config.yaml
n_layer: 8
d_model: 576
n_head: 9
n_kv_head: 3
head_dim: 64
d_mlp: 1152
vocab_size: 8192
activation: "swiglu"
norm: "rmsnorm"
norm_place: "pre"
norm_eps: 1e-06
positions: "learned"
qk_norm: false
attn_scale: 0.125
bias: "none"
tie_embeddings: false
parallel_block: false
init: "uniform"
init_std_qkv: 0.0181
init_std_o: 0.0
init_std_up: 0.0181
init_std_down: 0.0
optimizer: "soap_variant"
lr: 0.00246
beta1: 0.95
beta2: 0.99
weight_decay: 0.16
lr_head: 0.00539
grad_clip: 0.5
warmup_steps: 200
schedule: "wsd"
decay_fraction: 0.812
decay_shape: "linear"
final_lr_fraction: 0.1
batch_tokens: [131072, 262144, 524288]
seq_len: 2048
doc_mask: true
train_tokens: 906800000
steps: 3085
dataset: "wikipedia_en"
Each number is 500 + 50 x the weight over the matrix's rms, rounded and kept within 0 to 999. Layers, rows and columns count from 0. Numbers have three digits each.

# down: layer 2 MLP down (transposed), 1152x576, rms 0.0983, rows 1102-1133, columns 432-575
# gate: layer 2 MLP gate, 1152x576, rms 0.0989, rows 1103-1133, columns 432-575
# up: layer 2 MLP up, 1152x576, rms 0.103, rows 1103-1133, columns 432-575
down1102:521439510443459644476472567557549537524508440545559445503435412498539502576555431562492458447449497452488469421519495568473496515482405600524614524509432405487465464562400451510586481468564478483513473548534524481544483491543514512536624463550539488471543538443513511498517555556497485398573521541529501461455500470512420524513436462505541524428553537479416429566517471516486397496504573438591507494554600493537488486415462352560451
gate1103:498480507461464499460566505502500456533427546522543488539481477466419381535489490407364521454482539511464543488610407453449614489511406471501463509524448471458324538471509565515515416465543509517449544440538467418503513487501471556459547513457405485469570486486610506515509520459534492377554490453525500545522531489500551418512512501501478555524455643535492505466500507500476413520471441450464520493513445357510400491538562524577537
up1103:530580493508510467487529489540480507378561507339503501455564595426530469464525528431512498511563464456411518563466488606508549475568582550537482491403555481495611450543570538489433489485427497432559498514496561580512461543468451578524486442530545523481461547444479498470578552510486531551502551491555354543601496562415462549591410487547512398524552396473501490474487495536474519453501493542509419475577510599466428469509415466473437
down1103:550513552503534461449580458556587474509458489445506486540546512444372449444395584475481484418460509474388520445530456571509440513511464489529421622499475331553328549403493558504459473545499469558517509518476537475494447527495483562444470490536407492497548413434395498558501533627540473535477501408499508498511482481645557490458543553455484534551545556460401554483444556559528476497486493493482560529504528484534507587458530488498546
gate1104:540476507600560597550486495574433524466490447504607496542472480512500550435521495556555567478524463411579627556493466480503551569505501433480542453519504441501538536497526626494470502516477509639511550424516518566578441461499510531494575500498516501502511469520579484564445524603470506526415465464443456533485527503536413515557551529497530436520555627493494483588455465527494462509477599473560478452494518428465448539486440487524549
up1104:531438500528535549511501477464518455481518479468462528481499543504511457565461389553505399534506522462510488467557530445531456567444543439488492532499466490553493488475540361491503509512539457470472500525465522498457515534578470508501410504437480502422472509502460486482521477433499538464570506533480488406524485517472474457428421571552444528501488419507507452506548544457505447585445478502478495550487571565509470479454507547519494
down1104:459449490554550566595437522517485607453472451440548475473526444505558420486497551533455510443567459429582551550505541368530444585471566431505493453511512437540536470525544550502531465447495460635452597498544536600435436496537478475535492388419543542403476497474543487604545459580478549435450390456526495531498532506554387487581603615429428567561507558534531490538497504513533365479456564525514552416457483512542482474460470463547515
gate1105:509468500475529515462454529487525546465439495578587492514518418480480525524506484446463483498527531518443490428526570506506520396508592508591526483479527373644516450518424520617523501559569533457570430559447536434495474461494513528452584452490460447482498492498645562500497521456549516547543608459521504364527474383526462522425557502480541573523498506575446481550411591547531512580550481589496483510566452506547458498510469593507438
up1105:549515511520469419424609513583516393526519547422497500441491431471541500455531468556550498481420574439502517480418521542530489495515479481432497501459523533386475523485513593547494507518499374383527472361460488601515537549466511429480371539544510582500532523571507461455519460578394491576469430539447495492475541479442502551512455490621495498492473483490467483495404490484546481476448496535536510495534522488549570506482441476482456
down1105:517443564542533494529600489476479503492421583459564481477487400536483403452520467516502491509425518476568512486525555481463528474553418613475435442503579451451522529528502628519511483489502356475513444502484507477458548453505563560528568518521584450541531514555540473531485489516517532591431412567484526488558522550516523554495459467583472575477517473506473501541550537437526473469552462505554530530457504503498558536456490383497537
gate1106:400490475508449571578425529504525442495427450583472516325436506430428498420519582462591438488499490523421483539547507430512459594541503643438478500523577550545565481441520512525569546564486386469464558610472533417460537541443521375556588448414411530461588377470471415500425500587483532460584503401518554510472500530518568519514490664535559526545419583523527534520481484444443540505506400583513535599480563585429568504681632431528662
up1106:494507520489477497492468537575528554505528432530552463514410503502511477374501475515554401442413424379451516532536522434528606433486431482518406549533520425550500523503527451563511451476479480466516553494461451538439574512517515445465426581450496547540475426535437507518435494495487544409537485443481528529473492449514496539461446537498467461513513501435486542471495537372520420494447429518449449559490529520515487525568546484444553
down1106:568441492516560416491500449450416508508495526402499479615560526601488494527555448504480562518474448534493443443606539496554520508489523390541472512535401405447473502508469499510512437527633647505533486435475521537479470470548460615405445531550460524541475573445514493480530487415551420469468483509462487467518480543529457463487469442555451498471552430510506471514568478504510482565401502546537461476502437445477536524332459546456437
gate1107:523474521469423455590509510406468547478598487579554510508509524479575537473500485501532564554540468441476526531428442578486511490500535480483502537522431490504522504524541397447507537495561466570525466450504511528520532473491475575568509430503456410515510529506491482482487543554532487507506474521505447509514537478439513454566550619495595539504493516558524462506532497501537522471525499451537454462514537441440519553545452583477562
up1107:470457458547508491502567513501561439488501564588570539463541492472558485527475462482546421475468560524433547527481443501498495534459509435509570476442483442531483544464492406602538514496524472492507522488469513403501529481472502535454546481492482532507505494503506437501492570525525448545528503511475569437561468567541490471541441429499524516425447557458588510431406517481490497476544406561540555537531470533519634529539515460531392
down1107:484526487577605482514469439501407463539494481473444648563515530546512483474496554463541390543522563503516441499507504510450447506451465479515572441581568480610504514562484461465533530485481513439491636617485500397381477463523485557481539504535460502444444503551617471461409590483427468511491534521493599449477471496573537430520436406534614474501460573438488436508527508526538497530519469575548521503525459431509593541616471494502473
gate1108:555502517442488571394508507490514525497510527564457497603574528553323572496620564466565513526474536579532420486480567425468485377485615585561440582372504633432556482585515477413519459572421503469537519561486471498495504484478480492469496433523424422531545446415465540468572496475518469422426512520534508433517504504452550463586601431451478467509623485474474482486539495583569547498454508542473549638527467531482490452511496523555521
up1108:526558518468649473399497541473551602575437628530460518519620561588456550530587518418498464526459527625538428424387567459557454464518569458572450532398498607413573484520468454405515470448484557555510568609478465485503573466450474488466458472505554523487595410487526503607478463508526461512590523520561546532453511489448496420580541445483583440538522522466484480510522587565569493453562529495442528588488485522474555395465448447567589
down1108:499494487469489561462400483444495470514529551529504474411427428554524562527455534526524519438423451530533458476427497522509554577452461414524574466498555516580501523496576486515525598400492486494566478455511505447475512480483446519442510533506542615532515489526561477498506461538506439472494543531541503569554475515448419456517504474512517461521470598456437539537560444436522531482483570517460520516486459489540422622539550424572536
gate1109:514475524489488510441563512426503474525493437585510508506545501464593511404496500505480442468499555522476520568576537517521551503467518448506512498471512494484472522513541528488495569567569541494459509504475505505466543478475500578512519550521418478418532495441545485508465577501463419499550520510347465497531500572450408608394502509571488534433539573543550476555395464527511470571479520443584475578512585402464428519426389497533569
up1109:433492462489567556493535495414521423506575564532451478500468473580489488502449482467555482544458490583515552452426442463492430496480448544469531466463541489559502475475509511560460540534428443568494545517523502486536496516488491495462537526457522558441482539531521560509465532403492460467474394425491485510512558466488637534497468457451535503496446464479547528494517518419530502537554486496437553448507519653486550476517622526480500
down1109:436440464539529518550570469377470462591566505540556537520445502522491568408521497461539535549505526504433474488565421493507471556426503464420498467479516488481517610544531535585486516569573509497528551434422539490481645517458529570467517555496500553475586597456544525579406453431471351480486421398417469409541433498452503515440535554547503484424516518515530511517503436492487543560503509475502497553498575535419514500411454477499550
gate1110:493566450510472417545349547527493519394443534450545489422507487521416460469567415511540471520452520443476553597560464463623400479543475488519568595546471476479528559424526466511450543471420504449405462463467537552518591458555498385531456513432435430516400477481400549485494629412474617391501591410492516535488432494500546505495575531546505542493450613472580541507470440599471493482430513537574506488473517490540530482469530546563433
up1110:666553463514471372510533706497585598496534626512519550466578514430519485477440480623583579480457481550444543534474415537538414411556455423590491587581553504478484522505553513462557600512477568367447537511502518557498478630560468536587427548499447437505376442466449494541522646446525551411540491375457580577490433545447502491546555617510476518567559490513600497360583501525507462579462494596552473605365579561593443455556563419614432
down1110:532545525426348463495484538483484480506445421538401507488455510462600493539571628560442509442499547472434526512498592518430487505497526472464449473445605543477491514513579512437495593483535438506419540574506498497527514509486603450486529565458451427427452468516450439598490455522385506542582447452505569528493460500518544523531527485548598440415516497351412494491496449494448482504474591551463501538478487489471365520523571463577470
gate1111:400570564503472512417501397541606433459516553499520514439546565543493508437619511541408394592443584579542468587471503511551473463483449467462543500511482511447518553460450449437465516444490495523496484486504577476471475516586544502549537529572637527528610540434573545564527540549555407507498413597565482387448394530497486433603571466487455477465484572458459630556477498591499554481444595526451475401434506487594451597422472565577606
up1111:582467453485592495471477530496501528470419568498439516417514459516544472576326519505553518451489482470517534461479535466482457516454593564521483430509581384593416471476528440505498552606513477541418435477542460545452502483399487510482504562422465468443425466540422527465547449427458626402524559472512443596585487527490498536526471489613497472451509487509594492542514548420569484482589545432530558512576479440410547396649485477479463
down1111:433562453507490541518532507487449443450542516384484441556477552587562546585580526447451501428497494610557535566521530425612524496464476519460577488591472499442516515540422500553499575440411422549438467502446400472494432474621489408512483509596497531520589490481616518576554479515547459474468451489494527495527424501533494537537552483463444481466407502481493549589522474594448403527475586538496611523507539608500527536505481583498562
gate1112:488544534495420501480521482543486474506466537514543516480511451528496444469479528483483535541540560470479555531563427571487475483512407494506522512455616439450508523562538472450468578448442528540526460566538506427435441539428504472526515460430499485484495533475502497475501492507511507484486545387478471548529536457603480556515536478543463501535563466500515473552568458454528436487548426446543432508562555503513491522508459616452526
up1112:391552489483402470517430504480544468548467444500512453442472525502417509507473605600484543436489367566418426417438519467535564499477488454530513341552546359503532443524530633544520564432489562529451451477504477537488528418614516529533529526521446598489565492550530483513494477466433452501512526484553579505369419526524456544566526410477503486490498419549481592513376479428461459485430544523465564511469477469582443530482482375463562
down1112:500484443499427413473436451626539528428408508471487484513413548515432555483467547577517517447508375461512457387391483574561494573501351423493571404657481407543505426540545550487539487476440537502497410562585458488473499439530417485642479546490499531516527591579612439487529556499506523421477530390482617456460507509509527515483527477515468473470540470518501559523461473456438527543485529519505515532527394473569457548458502472533544
gate1113:536508499458458526539592556474506478455522437508540621542507458517481512473468516483497507466459556493469467474551519432467499496436436563564531476495577499458573469498494481477454559469432532444489451502464505462449543532439415559448481508480601461495515399475437502463522607640526540470557534541464472454538526503529584477528561522470612480444482547441526466544477488589589546483417526554539494381541493520542516493466447493493591
up1113:475553486599515500497498481454448502477504468439497532523527497516374558460509539469480538561532526509571536541494488441575485560529526457511444523488438507463464499470455567487431485515596541546499443495572545463542426505503558543449473462440472508497469517451557477489467472435412489512488476481578513366535447435501490426525500495479487489522495484574504506483518439462440431500460487473507573479572472380518473517506515584523404
down1113:541536523555534438547476496462566546447525553543545454547607599441464441460502507477492565485507509547467523514510428526423518491478460425418439525498397507504495555428495521473545483471602437560529525441590581438554450488574477472535488526508470476511527550379553494460541560415382547543492512476574539444502462534494418436600470521474414510500538474514598544484492534429403454529525555484503499616513473470556493502498516462567396
gate1114:460518476491444520501537518523535448520466514518549502563465550524495506452461467589549464580479510467486591639599542519560501517500577550457434438527500471545590582486508476479464555430421482421492480466515477467445465558472524526539515401484457474448508430457537426442522531538536564476548503440453409520473433496451576488527460553484456492506530559515479479537545485565574540509559501436493561478494439465480536460484439464521514
up1114:524536455584506476472455517463516491485523490488550529445548500465542499487464490538494623539553566487434534505528506509465459513569475520566536389467549471547574460531572594543426474530546558438542456498351511517510492578514566515593487433418456557539546405581377400512415437397394504616537430502492505491500531538486517487554487491579554505415535600459454498577521517549532499427546496534518550538536436483445524457460604520507584
down1114:503519514584575342500474430524423522484599491509512472523548496506478490503484505528458529503560507499438551509492429530494480488531490473554480508417513478443505515499463542560517474603537529610544509484530483496478540553501488520487455537507472559662462436534476511496540437421432447564526543495462544449538580486528446524481481513516537434504575558454420512555505485445595461621491559531529558503467557568447518410543603548440513
gate1115:488577584521512423510508464549450517535486410533524475491493457523537511380455545472450478472487435549457478507535569442518471500516427509446528399625479412496577486479529469533468423491450438491450461535464478462506549622496520525565496497558531499529530477459538550525481505544481527526539507505474500546468429463422539483479504491465467577483387448547519502531458484536473453487484494464438442540402489477436459562482455441592464
up1115:533497454542469454556474516499492485487474539480509503446571515566459485525554463458601564485459510508531422433484493467482513531528472475455505491443488560523526453458498497474409515526552461450484484561519489557475547470536512570557504527431490487532537481466505563486524476521526578502506520447570459538517492469448477501503401425491614554560478512524524486427537520460430533467493507546509515494463486524499541433416439497560505
down1115:517478560592495464484506605494549505552415494515489501479562495630505488362418562411504501477414517493545505512470525525566452544589470520442409507566492469565575424567492488465410443525487448537444471578569421517518527590499495540503522505433443520661448504428548544564445543549547649524427515506560525580516460462431524503407486395451517543406458437432445404355476479513474501459475543488478450541449477553437484496416445446494490
gate1116:625526547444468469552359387558488571483522546524489525471498535487483349522452607496566491521546456470534578471437458559508466499473418534537490472486500507491436602593481445391445481611559391528542514448542475445557482547474489405455469476489616494461444510465511426534464421562440424412563530470478599467546506453450501550491505552443545483499532565541404462488498508524413479387489430498502428521445516543599610468523519533504476
up1116:506545502506502503414468419540485432458541538546419551464479482579520410501516561479536463482509401434527629474397479579471549521445558528483457514548532471466451621547478548419467556548516352552506579589491504596628462589481529471442495483517497437430411519399480378484569532485529479372547502454386550443531470454438514551445545481495539529515484471558472544595439443541462473336513469515532408532462529580505452565578511514507513
down1116:500486478498540507548495532473484527543476375426552486541544483458550586469456459436414521547473496487437503487517538482528455484590481489436538420443486562573543484496480525553570530364447591432464445454519473465391553413553455495567459517495440463569547505609500575432521466522448581516427549525553436521459440514560561475510463442532513474506524487502501472447598543427547529568485501445512500529548558482471491489509542496525539
gate1117:526532480579557460508524517593493573448483540466623462512495508510489501429498411460444561542498563461507525506481449541597467500494526503449536451595557484499497470567544473547485510493447478547498475426593504537516522471512468518417485454510471529562488517471434481567376441434444463444506572567503508472420506474555425389520472555511395527438503521524525512453516517495445439518450506397474491486541517523557454487500374469496519
up1117:500435488504471485475555507472496510528534528497409456542448547442504613498482526564476349462446487453401438532415583483511485451425405609578559530440499501458564518362502471490486501542562500485501533550503529499414460443457425451570520536485536543546490558473501475560548476537473585549504489319500425435557533524475474467458553486528492536552457464506448541534591518530530592518561481500507548520451466551445587478506560558433563
down1117:442445535496572492534502450562598415486453575520442392462503575433571480562371504545485407531552465503537521472446518440447529467485469559437475486464512548492503562446585478426504592517512516501582490451499589528469649448511389473560465526416580547411456445540384619500503486524475414516533442464453521406538489556494515476411545451533421451558490465499546452467518504496367550449460431514532550524438496517461546446561569538492512
gate1118:425517622672590420559501575539435527483414434457510446535538528536508437569566531450313570577414471452432456571519468563517493514501578511365482535479454532445572549479433371456541441528450411463428543497481485571456463439517480493556621447585517501334509562500627464519515517473451518583562555482434566558614489429381487496532503517547538510447584655525471617495587430510509517436595539576476489530459585406537487502391592497429517
up1118:506474481555525479535538457532452476490496454474512463486557576590537521508532537532476521603461548524495457508499464519500533484490617517439461503531485511452564495542485507453482485512480533473550551506468457533545470520515496452580541511585496560436564515584454447479510524518440481505488472499496430506506465502360536480501472506494524479480504571471438548544542473531576489482520496565492492469486582506481522523483489536556526
down1118:523480407398485550481539418466506520517516584447480555468381473407445560491423504489577471409496529600512518472456431461531604468504416506570554471556507429561452500462505588512456514514548613509433567549559481500491536526469431405496472588467497487545494496517454532516472464563474538467418497466502443383468540489514494447508492449472524476527433439572554626477465505464545503531406457429472526493521483509487487500496471548532469
gate1119:446495613475419534477508579483489467507470472517518579540493499511553559481533440518501554550433634512594546437524528451472454516552591567444516514467467489395490495490473405369493485513445484588489545497524574443580546493447493519550538513520464444458474543504513505547398490482480468493543559549465461448471466437561520545534527595439437527435474642505588331548452495550475546450435522542524541416487485448462485428531472545480394
up1119:456597510459451477530531554469472503473573526472539507441517495491472559463436506409524546561481515505424387488595493417547477586511534458472528532504459533483419478479430476540513504550521417523568471436473473466522525573507491495557480572439516520477449452585437575497481511486448545467531459551433443452592441520514507497510601464506475450494429525473523469629570508438485534489437540588533500524455596524511564497551488493501492
down1119:494490550525458413536512534429471440562517458456535495474503449470517519553447455482455520582435520466446425578559497505540481536503532386563542464499459540542530485476479530565516481598491417540530499508518469476399460441485572432546474563434493567523484526582401532491500549442405573447464558444549402444511441627575612538427601353492447456558489421535503490549503499417394500494445447579550532495385545524511576514487486490521569
gate1120:570508471482586459574419396555443498510452507420413583545547547538455547488520547556487551446470530397527354571471549498512537459469580560438507529578560532476570500585632452485502524479536519467426559532564478563473513424483553536500477462560490476459465516384595491414569525589550447465557479523513563535457498581512508488491452535484496484606510575550593435529508589506449460529459490499571554491498530477433492494568470531583492
up1120:520471461535548495495495443538528473414547354449519475551447398446483438543475621429586451419521483427517451444407505516587478529500463534454555568457532517452527403447596554480535519457489497514496502494553452503466494500493392466495473594470527521571460462447433478586535515481668461538467455509450512456489573407515403396529448556428464521513538427480494529534401484382520455497505515495456507503568493485457501496565557444479545
down1120:487507544588484448403627551443477525496547466491481373548405499509486463574556465467506492549522519541479485437474527536475530392496566531453439522533486460441454478421495478494501565485583514532530459473558489504545448544536455459468547483474458443541476490511513509522550503538518512536536471549490482462533456448482494501613460518443449463419531513534503464489477487390556575473510488518504597487467543437499447456414559479422470
gate1121:473544443474595415419426504515583462473511430480522533476486527490421507525532542522421466504498449491501504541505519418488537533491516552606489428520509452466542524551508487438477517508567493525525593482483541429470413533538499430580538449537570428455550437500529508509511490477467462444402497519475481515517487509487510485487507517513513430508536518432492536467578497514438552440489480607547406512426515507509499477499487488443526
up1121:535462506521486507535478476505440494560547484495542502496493442497581463462460520473502541522523505534488464482521477531545459527541472454441532552552481578517496490469472533529511538456401480466477441486524431581583501468512561516469483512544555545529507498489504493500527491508540487570502535477497519501498453531512524547545568506493494489536478506564504521476522476509530486506495504429486584477532553529547476464526535480537463
down1121:441531530569518367502410681595553515359562469411512453582535477538552447476563536596478553500491504507524539530495498563579544467533541551508457523526477491488537531512501486482560529471523519531541488473469574429411560397496411463537539521520435500522567455591463534521412495645484524503607482512467585476536502497597487513540485392462534521431490553464583490522385511546585414390640500515483444518451482387454449583558398573469566
gate1122:471582590507479556531535531446555496464510450539560493465471465522523426480508511533504540561486536494480518462450464472464525535503519472505441485556539477495423471572504428491519541517452503441446500523568330494544473540401440498535539543462521463542550519548515450465469558538507416498449503481463489530451540544487498507423444483476544471519497466432536521455476439514557448544490493503540492490595499523484553437564549467520448
up1122:525438538513482505519535488633553507473479539500448509484435426519593576623512424462522483503497463521504499451532594453485513448474585427440417480534440587533435543470567413499503460517514479526516437480477487464498530541461403543477462485380489510449484435483510502467519455465521510569468522490479502511619508465457477450500384511504536452487498539535535509480497515498548516490527496485490482453505491517441580461561492487510436
down1122:523466449420427536536527626572538573494483567468559517421517540392441496526439430524499453629569514512506418541420535412550438515509549529562544512418465498482470435490502546483464460503437522621584546462501500579542608439561551522414429504537523521448497534574406508525557570577390550530502465538423447423525489593513446451499582492530552593432486596450538459555491473509491507458484523439558516533464486442524533556435448514540494
gate1123:559524486484459551515513513430517477549507498535530468501512445497495497461445541469464563497527514559509552500452564490485552482477530507542490544463482481478475512528491559433551441551468461502529522519491464477602517553490460499478436456527562556481464511497534464540497474489501491445548465466461584574488560465565487507533398508572488469462531472478498502446502457440468513493435446508420504516505467492544535485515538535402453
up1123:544459524512490527483557540456443451542562566563454540492515434535546469512443447528414529468566515512535501525528558498460427493514528493469429479482456465464527525530528492438476449566462475439507547468483501470518483482495479455447502488484495499550522539460516514492465473554496518486520510511483488487471486526511478427501462472533521474474558522479475477497558433461439489490581493509522490498484477464537490482494544513471499
down1123:485518484450565490441470538467524524487542502484445497483471611510466460490479499496420568487475538471589446625549504648522535369493478495562486488472474514549523587507489551513566604521534524496530561483467521519520458499494477463557471562489477431481469520550606508487480481464508523502462472477529452413530445490464530496470447516377521475481410541502472468574511541533609497514513453494490454477402490516504468533532556524444510
gate1124:448540485426413530510517542515499513514515459588405543572600493545510447499448526474442452479497537552454433541573515534511536514425490560454523557476505619529388546451451491433464447540469561469542496623544479510507522510582423551512506501499426465440563480547586558422549454429471538407496445487636559467502506463475518527554565513568529493524480454553449457429457468602451471579458533499451583525459498603527563512574524483481430
up1124:529494544408470461524504511448506534484523430545554505544434474464446474483422464509506587486531464494531502548482501467516528550462478507504474476519550477511599459511527493520457500423488499547447455511420512450497430562452564546426455463389538519442483481466505388507424471560526517543571585572367454587543514524497536556408491543445505531480429496467503455508567554450458458437543485449569488415476524420448533504428484510503515
down1124:487471461430484600505507541574487416451511497537457485559544555509468484497512500488457423533527567514553458544615530496539489466447436514475512455455474529521434586439451517512499460435375597428555584452514506509460493454532456451488528484498458552506511414564562505497543498406478545490469505530547475481467406495462546487536540523469482469534528538434519547437484568641401492617478510492430565568465477620484548462487456433468459
gate1125:437469441517542491514443449486496496513541505492534602575469521551496412464513519486498566536517396388436449480461491509490510598467446409530494494527530488552539513485464521513597545490450519460514540516530539547527548563476408481427520457547475513569481451479538591481511556499563419404511470488545575452533455481521455483484536505415508486559501460481512494476484567525520491516541537486525479550548474526497488545459549441543551
up1125:462473503360438578513424523530513566627445496463483496435495451544453467465525437508500520561455572509466509431585513464435480491428560559483595532485633457411533455530442476533551502540600436545450560428442496485544480475525421468475422513540440485455516476622417480502461430422487498491542551506468463509432577502497583445535457526498499508591430512523474510429490423473527488458545551483561477444482424490417508536517365419421446
down1125:540443513600573432458510447404500437422471471548511552523496485492489556515409548463516500547548578428500538525487487453455501571564462459498480467514444588517559566482489458538506491518458478505585456519508481455473535568507503535490483545474520606532549480440545484543460527503490516397504463469449547524608453580470510509531431466493560475452468461486493489504438527539497529417540448566402415557524493549543520415537654507489558
gate1126:493509403450415521497494425549564430474557517579532569517547403564561516558469576431431448455523565546553527476506512514487609456520409482546475518494506421508501517441410425501471449454463473450492533542484550482564483512478561419560493446570427404564468442475453502564467551456530475442517497505479544545507529479490509460487503485521502380503512565504502470495544512510564550454561603521475536539677496505540468447536433549471574
up1126:497481490502505504547466484606534524503577463474508434513532439557568483554506551489531530500553477491427489441481505490481569543462488452554542515530523491518491477545524424548477445512536435582544620525501512462532508521468508488504489435467601561497531499468544570517489512511476525589546506424534535480490518505521516520514490542504469474431443466486455488555512512447442455573494490469471509537539513507537548535492475526512583
down1126:530504452459502507466449525506584446511541483483443426448540385547570476565509615426450526512518503494441439461473504477542588522470483529515485592554602494507594451508492450515447440496484429586531568507529573463551522563389508521514515369423504495477569492461564550533460554484540546552446498444484498466515592472418466501495536613537532495397508564434534546568474562522418525494519562531433446494498488446562473440503424537434613
gate1127:513398561539426578410456508427434467490513484460615516514487549514412578450449447510471461434423523517522461542447514379481430431592458495487487473498458452426460581455503567500467501539503485474507503563494580513573520484437457446489569458451458541397409532527474346486555463505486555423504545452490594435551463488519440495467449483518556527512433435495508440495450465560423491469494500398507441540450517503473498459491561502532481
up1127:555549526427538468476585548422568482504455521436522471495485524533592544511482628406486524511541436497484493415505470431477533476498539445514523520504494522483480407554436507546507509515542536560468502558492493395505424490435461561450492474579474531428499479510545515538515556543495478500449523526536541421462525562578448465457533531518516452427497483468452403560529460482510446543482438565460543591454467481492546470439547491567475
down1127:486502542440569492507506461501489605536458510482374444470409465478475388525614550466508529342595452508582543409443447473527608487387495429407454552469414565553554470525387471522484529529507493492442486506490401480528545533479472459492550442471455572554577462517489561570443519634463518581537401527418432539528552495489486445455497496561504463469528481505527393565558453419625433447505521549430506483444569478499459537510564473493519
gate1128:490515503484480482514453532469440492553436515489491480466533504474435524448530477593502563610519477556521411486562550559474473420491471522513460517566545435486431463588563513526513568446534605593483433512495542530565429491472523504443558442520474481454526406438500506499469524593575440431513504438434487549571526517639449494489511500457553590499482597561515500549553532538501498504452523537461396497467491425552527529498572467451545
up1128:444540467547467483490433373571466617495435584500598449493525428532436523474490454482476436440476472511503479445490461449574536491476446460484546471410471522546583449384563564474573504594456348379472548571538365519364440418540462491481539559542514518538521592528457516527497547506469535560503515485540456444518483499466497499504549430466482512497505430520495465489507486535527525489442525470405551539538483529565455443477434494472474
down1128:526412519451444469497506475520464512477438472425444532531427450553635613409450487437479541582444525529500549574544466454475498418550565577498463543549537491484601515541430545424581486515533582568503447511466514528563441545544593501527453417525511507587491418488544420433507577461539532431483424524548508569481534484476467434462456420530549507474520455522517436474481584459551478500509538522532498582521631532480441511582398509529424
gate1129:489496494528485491413472513539450496519491554407527499570514494512453522548501519511460508495480560487586493502442425450522622556590503449542613578498378498394501467480505451507449428397553471460512492639483507403579562510457492577450532446477611443547530498508423464491597485556565485526533624508598451489436509440511576509576492436493410487411539494596571526531514433604501495469588517476286644496558490436564448557340443511637511
up1129:392521586404508472517528481466584524580528449555528543489468548513515444485555555458548521484540492557447579641520503510592526473567484522439483374543513438642497544555558582447531432551424584597468496492488439636408440492538491406461526567493482534523443482477549628551421528388486540369370491550465443493578509552506441560490507578587670519468419595420492525541543504512506519436415592537607396470555456545469533537622603447400474
down1129:490450521528570600521432504484469521606491462382467555465500548521428576512526478540417554538435584452400511511442442445483456588476334448490570417426398418523508509541570559467556345392432575498422496545528414530450570390458467538532510532390540445549502486576618526604480490546438511565474541558547476484475548501602552475525482569563378591553456440510554562500471454496510492539469484502460555426604405469486469538477387526512484
gate1130:482478519506448589438535492473538472554502477576524555474462519473524477454522516545574536565524508417560540562511437520550427510492494615522521504456542428461425510455420508482608410585433488584570537566501562424481546522525521534517525505477462489463484595458538492504550530521494474475535554437502464552496500577517506512460485427577457496480488528427443569530528425549538499572570500474458507480457392424423521506563541363473549
up1130:532400530456505480469483418491463461449523511443509554409536474474475485458453542457573518492559494553545468485537542517467491456513501486505534494417481504523499413501542480492544502574536419536505518447471475449463625608477454415516404535501531487481550478573458458482509482476503485543523431566485511397536486500483551512434446586504499455473443481573566483446440505556544563464495457443531569531541462605558459488533527522487484
down1130:491506472433423487656468476532516413430518552436570362502571490480531553495516595439504451449436480451611519402546618494475522542500561341557389569551547616501531553451498483587494563387569533437470494507530539626479418504529464426451553569451489536472501487541491422504538478575516476463457474469387443523459529460509515494484429609577552521455467493522567461484422583381465556547461421556457528472481492502613484432491499566447518
gate1131:461554447569448480603619501442458549518508429437496401440576542517439513455530497510461502437479490555521551450456529518505561490518488459444411447525501497539618577442509535501472507363473487489521505549465526503517487561667564499524486435535556476528469483457565489444504481488491375550514522573550517435490527504467462466487488458580563417484402488487658548537571377499436531536393545498485590438496541576536492570482632482471502
up1131:563475470428511517498447502472517452463524506488488470510561487478520587529426410464523517508570502481464498498533475532441542544470540490569547544476493482564466497524476443541534447607563503444507488544511456503525489522381510548537456484401445515471478509528417481529530476578539432408531489450468497539546572478544458549464515474489463597579552480578475454431472518554501498492460466521472465460500479422476480511512500443459489
down1131:611506525551514452472549479536533454550523378464573455431456490495520521453455513525515602519530496465494489518536514472574584551527564581494555486523573582554493571472463474559478471445480530462463480455479543450545502503490454505600568421531577540442505479421478521537553441459509478490578516452614480430542529439526535512477476472455445440550505523482466573428527436547523434520524465567387500497512588564479530513531502534452493
gate1132:384548561523523412427635509481479503488461548532516559475494498523461514474464573559577520488556561392529518533541516501584495534434454495500440568578542453441462583547616476534562518477537513441529681594513497401517552444396429545447489499483629520532416439533531487412430504448514425460510452527539541430542450495380494455545469506513462439403471433423494429465503570442491503498451457438379437508474503564391449494554489504546563
up1132:520545506515486457474616543416432531449549490596563510503441491572449500477484447561573577474562535473577457576463491556572465549480450439557452528618595480463550501581569559525484507470520502406498594569635491448553469524381522538496460449459518517564485398527483498505368639509499558541452485499524528413544401488427491441508492552506483456445402475422544477471540610414378513449544486431493487466492510533478514551526547571547476
down1132:582503509542466516466388500468473571441436407431529533537497473592493554509488494429377566486461507614422432472468439537506494473467510535616473482383507522472510421488519520529467536438513557504539383524511466495587387437553585431515554514530444527443592490501491492626501552527460553539447491519467446551475566482517522519472563526477466582580524474608529508479537518483511465592482490585614468560473498358532547480493447489456392
gate1133:580483445510538574580419528549554536502532500496465502501472410515530483497435478480555476499526568582473584597528525614472480444487495455494550529493517521514447500458484511443485483525443470517482414422538495490500489591377518490497408472466561490506515460520428516548461494416536451515554535439441578489524497578537540420478505456606534579620515503489546436471395454484462572485438598585558500452505472555541507495466404443527515
up1133:491422530464448535546603523469496525540529492451506521536561553571422449469467540421539534488524459424484487459565494452545498512485557560490494485562555457556459442464476442529587543593466440536567520520444504446411443451519509555579525438469446565538485497513533385458562518541516546501499553486554519464429595533573463592509520536492541397463479477465532477501447508559502440609567406484459458599539415474542486524486490545562459
down1133:528527490459506437423560559447512658524477507553650474410528504491548493502488443513510530525516466428452547470455459546594461463522491488514445461537484632420513400533566511481514404505552449467603445529507460493493547532461443544461443472420470469571443541571527476475418477495438482447601550543538602486494522476507407582466579521525491505508544514493563480535524486485495579490423536501499468596503391447539510573477542542438521